From a checkpoint of a small transformer trained on Wikipedia: 14 layers.
Each number is 128 + 32 x the weight over its row's rms, rounded and kept within 0 to 255. Layers, rows and columns count from 0. Numbers have three digits each. The size before them is the row's rms in percent of the matrix's.

# layer 6 MLP up, 256x64, rms 0.34, rows 116-255, columns 0-63
096:078141197153113127175145127105138161087193159125123170121155128142137141102101135106108129117154102113127138131147122138148197104115121119140073139034134154178154136170160139087163124030119095
107:117106070156148139156164089159085163107147130146124082127146170182101082148161096152156084192135114191188145094153103121123136151184097119171130093135181139117162091131119137167188114106122168
079:085141136179064118081160067149146097105111143125131152149126146095130098139109130161121053117108078101112130085103151143117154188074106060122081091162132118154107163155168144108138128089159067
096:129103114115113134130110144115086068177142169125114125109082129107138146127154105144172137135133121122141137034153086108102149109081153193095094211189158088109179070130132099114162138092147154
107:060145122171144134134099161083152111139150048171119138161095101149097123179157165112161117140118165073136159084158100120144145146153093177064081122126110088144153130144192123113089164120085157
108:144071138141112103149102097154113150142134180143136142113123155163148085074077140096166192138136090158110107147094114108159129142105105072183102150110183145123104195092163136145096138125227133
100:103079143091098098071131155168131128118143105176141105107155162099121182089129149163141115141124089096138108130182121196138153108078159091168154135136116053049137128139106121135131153050091124
089:147163162134141157140107029135168074095106129139133168096066082097129115095137117188142092161163123146124124134151075178136156097156122162129110179155147076094174156119149154177166125138123156
084:103122135087071145214155124068137173147156121160081121086155113146134144150089164124110106162138142135178128050132139157116139141150137171114141068123084132111168078165170122064145119120121171
096:119034102152165144106143164057079142105098135142153107061148159134173120123170102176143119158123145134184139144141135172107133123117100162162134186076152128097143128127143140198092140169102100
101:112170155125151152193160086163131142150117100076085197144171204125147097136138157181105125135154155179123118108143086118115125152134112113115105165117142052124148114041084144132126084132127148
104:152096157177126164159139137184147189131156115062167097170166149107126049119185164120138112113130090164116170083129168105130157163140178137161134135120128135143177140067125061112132136112162129
106:109144121150142174114189145141128148149093176129150101085107140151093144123165110111064106133116160157034155127119175165120106117117108164124113131048139117070153151095141147184151093135139055
107:138138158222115106109188095158133137157100080132136099164090152147206159055163101132160111123146121130109093142185105115136135150134149188113100126153170094108156143101138114119080156091080147
104:115156163100151109080041130122110135097154131127116104111167148125094144153130080108147113117158184172100117080170121089125142144127127097142003123161138154141157156104129169178129134129157083
102:067136085153123137142124110156151129098107121138114140075083133108190096077094139183093135184106121206141128098117125164099088114127090165115146153087195038114111142132135114162139112095116142
108:144173191109125140161162123166167178091117187132084104082128146161142067066146109099181184111159117140149098145141122130152091171104148138067120143108129188119135160105084122158111142140151183
083:078152124143137079133171123110103135051135085120140085070143120086105100178151137123169138132155091128124130101123100173140172222193115112136135150120175200142094138158127120108129079099119128
073:085124147152159164090118126117098096043155148122150128126157149161191152127082103180057092134116157082136140115114140129215152139116154124077144082096134069140165147111124116115092087110096135
111:157084214098128136137113098116086140088151147135142149113072121107113139135143150046144119155059170140074148107146151118162114089064117100203111140141090135121094147122136167128137154091177142
104:133135116101168118143181165141147082136137080167118130107180185161105150065077199119177071143139130136137081152137081146127084176115115099144151119097090127127149151073130119111149130096154198
093:045160172156125101143147100080076163082081141120150107135159141164128105063160216161088136102117128150144084093127079116110138120079140162135129103111142134158134087115128144136157066144139169
100:036103117202141064113113128170085160101156154147139135169133130130084130187140164150158166112130117084140110120141147129159115126165081093102129139090091130159111157173163174145128160124123053
121:189146108112118097114191122102196114134068149123142087080140116130157100085133154153101158115124092100147129098082121134200065148147133141106130083110187053108137146110104140133138106084176158
081:110122199163093108112119113140160135065182131153112142115114145107184098169104162145136115147061111131073151116131131198089118109057090117191117134118198138113135103102114103092136092124167150
095:115183107081145166125145102099163128130127169097131107138192144184078163074135206157154139109112158174103112168179117103152153175168165167146111156103186104144136127115108148121146146117189152
111:156111162136202092110123062171091181181125106108118101112122156105140148124105148110136111091089106095196125106110087162158148124098115093155104135142148101106136131150197141212137181077124132
098:124120121106149095138133170087095054134138172143102096103139175102117176105082156080164096145159084094129176075103198093124134131120155174150155116125099169124153177142163135119075176109166104
114:151114145113148156103112138156144141169124109133146163138122061111181126174169091173124120207158070095107140125188164191186145119169116141110137168134155157107197163163158143117136128091089121
105:204127086168143125111142126159133156172160125085104108074103203107160062062099159136142092144095142156120169122132143126149102166145158088128131151152115127092080178147108143177115184116136094
107:122100130176129093140147112137157114146144177126123099135133197067064090111127124155096086109099130106071074172116150145125106158127167155114064140129097129103127135218147089112089092127126066
107:148126159149142123172064128153102095119141074073075114113177088123164127143117194111188088162091164157113114152152137155176139103142119041157100117091119143109142155174137155117123178090102138
101:137067175111184146103153179142086107142089114144153171067114068162118099142128141091085172113097080132127051154140128185147111142120121168140097175105081143106139084086113167110106138122131148
101:108123163108110140086111060161127128155125171110202054172183105073130133095115148091162117107148128136076097092101159120191192108134116163096109137105146148145131121134085142167097095132105169
100:151088097126095157116126150183145114119133162154060134106123113153135149186144130059132139138113147050129145147175160127155157166114145087147176177137117104134155162044115097115170176091086134
105:164101120174147038096185094141149207117122118124168093139124130112163129137136191151112164087137099168120126134118119166159067080156163152156110134137129124107148129102171127077152050128132140
095:112126163085118164170165113155127083153111128132081122067100169188164119120160143133114114112092160201083134155177106122171164117171135120171143128142196111106190147111086132075172094136129123
097:091126122196074174054127091139133115164150124175137153085173127106133122113080115109140101123141134107168121088224130143162140160180106106130114099124104087068156176107112084101100128117111139
094:147140118087158111089127135108139104125147171195149081070099064087145152132087102089102113169126127168200149080172118178170092097129150136095143150053152147117104090110148130117128168137157124
109:127155109108140103162163075119138188159127177125138135128105148071140126086063104135143064143149184144151123164158157196127093169108150075107116121133119105104125096141102122046149137182117178
096:079117119161118171087139104122127124155137118150182089057088082158135057071102138105160129128167116122158137059084135195171119106152118124109111099147111137056140114095097144157112165116167119
103:076134121096160118162128139091170168109150107112171166184089098083149113091168092140141129193142191105130142106118167151148112106116133136129103090198120083069149123124101169163115122204161119
096:097069137205120129131092153090049128123154122106178112142116125113122045124138130124141080159094145102146124105121132151161093164107163129077143116081077141144133068143143124111110171134078063
102:166168130153194163185086107143097176161146147121086088125143181123116092099105094130181194164123103153140139148160132137136187175175153133201105150125102135131173119125135153170167149096141114
102:122134167120066102142145115162162134165142148107157128041156197164153134160129203160132091134100085154104187102117173129109126114094115120157156098083103124141117145092116212131147145103091126
114:167103096084199131105186095131107110119157096142072080093125177136127181126097154059116109101103131149120152100126122126156121149153168127109101108143110129075144148161086135067184140049144138
100:055143114106173119163157072147161092157110094150079106128132149124134121096114107062176116137170088147111163075122159102173115129143130164135128070074135142071154080086114091133158155088168133
109:108129138094171143123115129192112169114194150119136123155088194080136067088147154121092142094177099236102131088109145095133109113090179139133085132106135152108151104110128128100087156125143144
098:150131142160132124123166174197222144120116136181113121117145128138121137133131146115133087165171077106149078164133167148153132159104134153156177132076042098150101133074087096146135093087121134
104:114109081095128111088171138072152123137094181121115180068090109099180112100122129101111148108085161221129178112138071111170117177142096138143111086120124100149100143070119141151126129088158106
108:085130126173177146159138212106129166105149167148225098122101093115099109105158131098069155136051078149103115165113145135124166131129149195093124155105134102127113105129156126150128139145155163
084:146115154105114122183133111089183110058154101090131092164169169138142102133123131145126061149141134180127175146136174168159109146129152111114099137135194094130165136118185129138113065125118039
102:063107150085099128134154098166133135090170090062116120160130113091132081121149120081085090124151137155082105159145124126116080148082104140197111071116113150182145125097110180120189152075117130
100:170140151179120149140097134150176151113105127112164163082127146118151051091129109195162156191185136079115190129111110100140184191150122152115091172147199149111134160126137131130130130135148113
102:110093163173055106141204147136153130135113156192163111140128114113135158169083143089187080089124111105168164163178145073110111142085137127133128134128085099129144193088116111086122081120115125
097:083082129156099129157096109115059157131143173166142164150120125107156188136032157093078139098129116172099138102103158141111123132097101140057086132117111118131167176111195100099134159129121119
090:131097171099113083107210120113139148119149158142099099154084087100141119163139105068097056103154085104069081111160118154138109143153122148100165168155087103148126162081079172092111130157115107
099:112063136092154157116143144131191104100173097173124165101196088080149152171091106109128120177120147161154150137150114180121140193108147107095104118149131113107128192141189179150093117124144171
089:168144136112224165112115108091109117144170158103145125097163152109144129147110127160122086105189123087130124116184181162164154145192082170141125103143187118137140154104119167157177168134075152
096:110165144151197113157191147095145040180161122139129131110167150157160113127151136116176062159146185107132147142174109130179128138133149151179127144116098127082131164095152145083137092153093085
094:151157184118077125129112131099126151083105101124151128131112172099140099113179113145141109128138164132070120126071188115159106161094132128180093111180140101177160125074095068177195100141172101
100:175122128117121138163198154173145119152135090160160108186119150179118170110133142074177115160164176102113164115153169123110125155157223106099093148140103129138124156087148133057128176128136149
088:134131114148095123144125141163134138141126166143105149173123149161141085126157168100152151051185077193073132069116085115174156137135120137147081197131121076060131141132106123158098143118113189
095:132066113102135156143160160129152118116149122122157127148118140175155090117124107107204121179065148157191161126093177143093081149129201123124122082084135165110168115125098136085124125062077125
087:139105137106147156106195180090096105175132147179151150129111095168131170107106182119133129144132145154154173092061128075097127126141046136131119098099087113097172145063100160155170142113105154
092:154112113180132074142150089117168156122097114182173168142076164171166171147082137144172128095124083176105146138044175114180095133119114135140136137088154115173122126106066149100139094137138107
092:139093136149177169081106099107151139165149152128124158178158137088175102102193130048157100199117169068141094172141145103164111108102135139148115097127137137125187176095127145129152153085093117
090:167112113159103127100151112175102078167147098166138114129161147119118124153118186109145175145113112152120120138102112105175117103075122170117106161147131234062094144106159124128176152063180103
109:084146138146112136150131123100135169170085137157109165158102124107178125126179146139123090157152143084109079136191150219140145087138113154063136189095107081166153113173163105143085153105143150
094:116186165170158145155089112145132101114156124186136142165099117146167133154080166181128126147104116097104121086139113130141118138135066138099072142153195108172132143127230083153106138156176144
105:087097113114122109174166114145149123125144180098184157115142207089129108076145154125163094074060092133135092178145116166152151163102131139059158125169141126142127129136146125150145204087155144
098:117022143162094097161138105159145127122129096169163169115150197103118161081143115171138108118168169107098076104132146115100113161111140173145129135167123100134161103122097126150165148183156055
095:102107121168104104095136057082154189157130110184117143111131126137160086060127113187132200115181112104181117136114099138126138186075133137190099124127141117113183162121164153152133136114094119
088:104123124137143172046114128123157152113190150159130151105140110142124052117162115143101109133104128139162089133167173152157191150093155049111122109092116087145171057073092137145129104117124159
093:111090095117103066124153177106157141105129134119142075137113116127060099092170153153139080086093168159081114122141163144155112143067077180173140106119158114107166103112140039097134105148153123
094:108137089146109131125171158079061201103125139110160191131085122151058117113163127159137168124166094159154083075101155128162134093156103166130070112104158131112178094116133111127126067128134162
082:123093100116129108092153124163137137162052189073072119107141177046118110107136177096163050122095133148142108083115123083107116099087112106103092127111109090124092166140126107137126113138162176
097:067094132171094087092108179132171099133168149174137148135108119096169114131123129147123068178147141097072121050177103119072132104147151147093162164136109149114127140114090101081131141058140156
102:136060147160144117073083060154117169136108160123072116121114095121118111159130109157119126155117209100143110086135095146151181098101172095178120148144184106174152167108100193130102128149148114
091:118137141119178094161173107134164109113091094139142110081137135127135138081172199054146118144082133103123079133133104138121143130136141113150067179115081122117092134179189140085094092194179141
099:155121146098175130161173113104165178145097111171121095146146177095115114118120145196171102135181157065102116119177143167105123097097138208144112151093148143123130093141126078094156055131117160
105:074103116090150197060152131162121052149126168132110117146111115082153115142080127151122096149166176146115173105149098159136105165163167116042097179179133126152115112115142135122153115157089110
105:151064158046070121170110108144136146135151114177078125140108133105167062127103159072138133165143106127144116129104151145095138143149190107158113154153109162116133127092156039157152162081124143
111:141131176178104170124133132168131174143136132137124130101113168151174109167186214114166138141146179143156107158098168139159111132153129163143103091177106100121177108120151096174053070151147092
098:141113055170111155132161133188103149063127113133199065146121088089163110095073112105080106144129109092117092111147130126130099137088152132127163096097113089095139080069136134088169115141128176
086:137140152061159130132098103076128166150102115099134064095167173124117104063105158145147135091118101125088081100085118178131172175111134117170072215147163092123107118133081131112142149110137117
100:118104173098171180151099160158120139076092097148064149089098110196164101156126125122130140149106148163119160122135186133107140153129105054147103185095157133126146115099128127176141113184079187
116:058112118159145102155146111116206190132147150164152140141103162146103126138132065125178107132121114193113111162135183143135160132090125152071130110138134151131130219095142147100178083147143168
102:074158065187073137119143158149156106148098153133121091135129221136194077145184153113140140191105142103079142130135155179094122139126119115116149105188113166137144112097132158091119123095135151
089:058064141105112147160108112120076131084119181140144098129100098143086093119133172172069114143115126196134146093136084113102119098135122149145125116188097154140137083153141180189165137180138169
107:138166106142145149105130131120136128118129152140164154133087137156226087125142130088097105089111146158141133124080125184135155151097195173140104137070204035127151100112136093164142108100119133
098:085153119131130149113123103194171157115105099050060114117081122129126109141119147192116078114098100116149137107166172147121132097066131069166115110157169071119123133162082177143093102120093122
108:114122131117151173144158123149124139164152116106122107097132183135079114157126133099146156139050161163109128182080091142176097192145081185113119166127136126183149111134143151169051136121194162
115:109157109110166148166144127128117067159124147135046130140041124122150139103115139127135105162158129138064144113128114134146193155128179143120172115052101076142145177083131129087107169078113142
097:130132125111094167160182094136179122182103109175128083153115110094137132076083136135166093118139150136117129143155146075119175145132144136140124178176155071134147115133068164136239113115151097
102:131113103137142105135166132082134028077115156137116120113144133062176115126061172130148120107103175147091143092096164111133140145180149191129091086108103070170101112112112145113088142107171125
092:089163133127141137145124119174177147184114150102166106142124097159199121090156187154177118145168090100106138042147105119113112129145098173168084141155164125193083123130114114175111174155140137
112:135101120115172153066183071139105111123144174140136122164122061083142112137095138131119088127127120130088116099190140138158163171167084126097162147107075138060081101079094168163144130151087102
087:129195161172135083100124156103123101084165148148131102179132081129160173115097172115083109142088141081106081091083197144170112122129130088149146113148125150137158194147190117102120133072149122
093:095132165088165160139171127146163142139098126209130083055100130150077138100156153150112161183098109105110138087103156124117052152124122102090172133111169161126164176097126145094117153135182100
087:082181107150149151118075114138058092116150134100131153090115109137188049141090105133113099172098161126166101090140101159094182087167156126142113102091155144083136166154114163127131150079180126
119:079086159080164138099200133174139099094126116141065134074133135111134081156114138121102150112091085135102125136050171115108145195108126142163079086156166170089113132130145130135177106157155125
103:100186127173103120172104069169102120131150149118096056122100159143134106131100159133100157156107094065110182141152188200114132139109183106125142104157108088145167144140085171153104120151098091
097:118132177115128197072206135120089140135156151121122146158135136103163075086182175150114123125116076096116152090137115165158168149120094130118146160082098106058127141159133119068115173096090156
123:143107141129157146115112153127141159092094190116137132088117172124137122091115114098111064081151145085139140069136125159172178217113180121153125110107148049110091121179134100086174149167139129
097:130157119113129150096154166099133086175221143062141119143122125097075116111077165149094061127107184124109179071160133152146122160152127082092109120182107107143109097153133164153083122135146150
103:068153137101063184079156114133125135101107117154092193152159113083084114158172190125094107107106151087132150104142098094156142128086186113113067144092121094114158138125108099120085175089147142
106:092117152085174065145166138130128100067176131098150140099155129131117114102166110072116155100099115081098113101135157112123165122171131150147054148132130134156144128160179178117144203078188155
102:108139042165134162171119143106127098129093110164103163161128143172094159185054215109131093097120113138098177116141112146172109174155137136151104155123147141127113099188164116132106115163168153
098:116133161159133147096138110100118143102158149185084081131151171066165116073111159092114066132222126162134151123114142145117097168123121150173107081148089106060148144185131129171134168123123127
104:130164157161148171118164131160090096161092092109137138199121159164128166096114111220143115118154128137097105105166090140146138104141172110121091120118148152073148108108062148111093151034120136
115:129137077144145109176143121170150057154153126148102131091137178084151127129096171068124143131127095131111158124125103103180124156088041157132146144087152056111143083105117159137078102137084173
091:126059136152134145095150134164117123124137086114157118104124142078139129137160182087225110152162107090149139084151169103117160121120094165130116118088154031089118121153113138115055135102116163
108:158117078177165095065164175108117134121150095074188139159112125141169092108169126135169134162094130117094133141150110182160109150156093179138166147096135074145129195101114124152133054099135112
092:124037124138171079137113175114104122151091093132133077124129145078145109128118155158136107107115046072113113103117150206129148119109153160159161112163185089104135131154088102175154117159147097
110:145169121160123125130136132196142129119127173123121109111113129155113075183145100175161028179130101095182116173161121139187119119101168085076125134085079094125134138094138106132111129159166084
088:157115133148193160156119106142127165158089099050094124118121169093137102099127155162138093153080137146119157060107146158135183076128153127171122139124147117090164072057103153120146142149117058
099:149063111101128161124132121082149105112113152142102166114073087100103151123075151111119109136135052090136113167161056189113131165130095149158126130116096162090105136124190150107123188103081177
101:154165151161156089144111106177137060076143145171122087079102121139140140170102151084161149165159090148190174118102182115181146129103120105177098164116191108141100126120166105091108081116119120
093:111150111149108123160141101143151189169183114159127102124122134148163068123148120162128083138138165179121054088145179162155090100134161109198131153187111110093180152125177125108180119147156154
095:108096120111097161159145139126164152128150171161082159094112205143129148118056117050186123149090124137149166124195092149119071147130128107098116113094132106124112123110146174155058155131129176
095:047112160155108067122131155122189126147134180150153114133075174176123155125127186126150093113118141146117156170085122124106173118149148082087117062142171108186145108142133155123073086117155154
088:091139125132099055072155099090107164148167181114118075189124108132080115094144161161114110174148144087096139083125097102099184183123129123133123096162142118104127116138170158106127078194140088
114:103090091146211101135128079157171102076114095104134149074136132090137125090159152123146079160114105154124124115171132110158202138144103204156147174129101075114091156113090154096126174124138103
112:112073144112159077126181142072108164097160113127143143123140166071109127194131129094185106122112151143166132150094149180213116185163145122121098099173149137169107097111165133141141130124159069
099:102116069059187124162143108071120126115080088141117114130134108192083164105091124102125110157069135184124095087114138148160152175148163132149068101133159122122083112150151156108173145083165144
104:187151151094157118123172066100151147198140126184163068105100162133152123147123179131194087049120120163161086152106159131117118145105128128132104160155141136081166153084150110144165100140145122
111:133126107083115138140129091107137133107124179101076114106132109172144116079073127102102096178203167140205075152113168169145061138135139107088063113107113091143134097130137162102130147099096092
081:125095133103164169157073125135153158154103159147122101178094089172162181137115219128129114143154113080135144127137145154069093077076118142129082111128114061166118181130092102104135167134143163
110:110075138144148179109102077154124101202144118159137120082124126112130088090106143208101122222147049123126152121106130108116102145121136071117104122123110076118175148164121175143123107092116115
097:076114133152112129087130157114089152125131113174183148147053086164098135161082104112121161186132121119112118141086108121148119153143125173078091161158099155081107116093182095154104043117175106
087:126082171183123128154158183182210133119140102162145089106111106152072076117173183107115090098138070134077142098101148118106106113107115088164102140148109169135145097105094137105184154118149144
090:108068097186126103156098154114094167131119052160101177124159103152094127104125125151059129183117139094121060137082111168174112140137107134136063148153132115168187109172115117118156161154119117
104:130107125172126103152161132170147165172162155157174129101085147147099164094117108121086144145108134088127114109054187133156123164116153156152162195168160078180167133129106147120098154157175059
114:099119153147097055138093104071116078143135110136071101148172138117154072145099181145175119178066112141076096109118150151118165101118113073132085109154076168100122157141134150091117078111145147
104:139124073163139137097108160104093124068107158097149138089115128125116107167183162158102044152108169125158114132108075128163149135103165198073140150110129067170122103133129142141163147090064150
095:129177111148180134116126151143112132117170182146088074133182141105115062100083157131115153144129160164164143067157126193140141171123211173131099104139115108133134110143105140146108103075079176
089:178125133106164124162158151194092139134101188073126152170159138107170220134117150147146143182069132101115153187142149160163159118088120162115118126089144123157123177098142072140155115135135099
093:110133099199119090174141124113069175135116186080075125131113167146103103115085090118184156145147135153115182100160135153081111176146123095096123133104163121104138192105144159147174137164183156
091:168094147142149148128213121101155092134053158174116134093144094077155166094079139144123109154101125095117125144122146136139122185060093150113138129102166163143113169141111077101117064077163117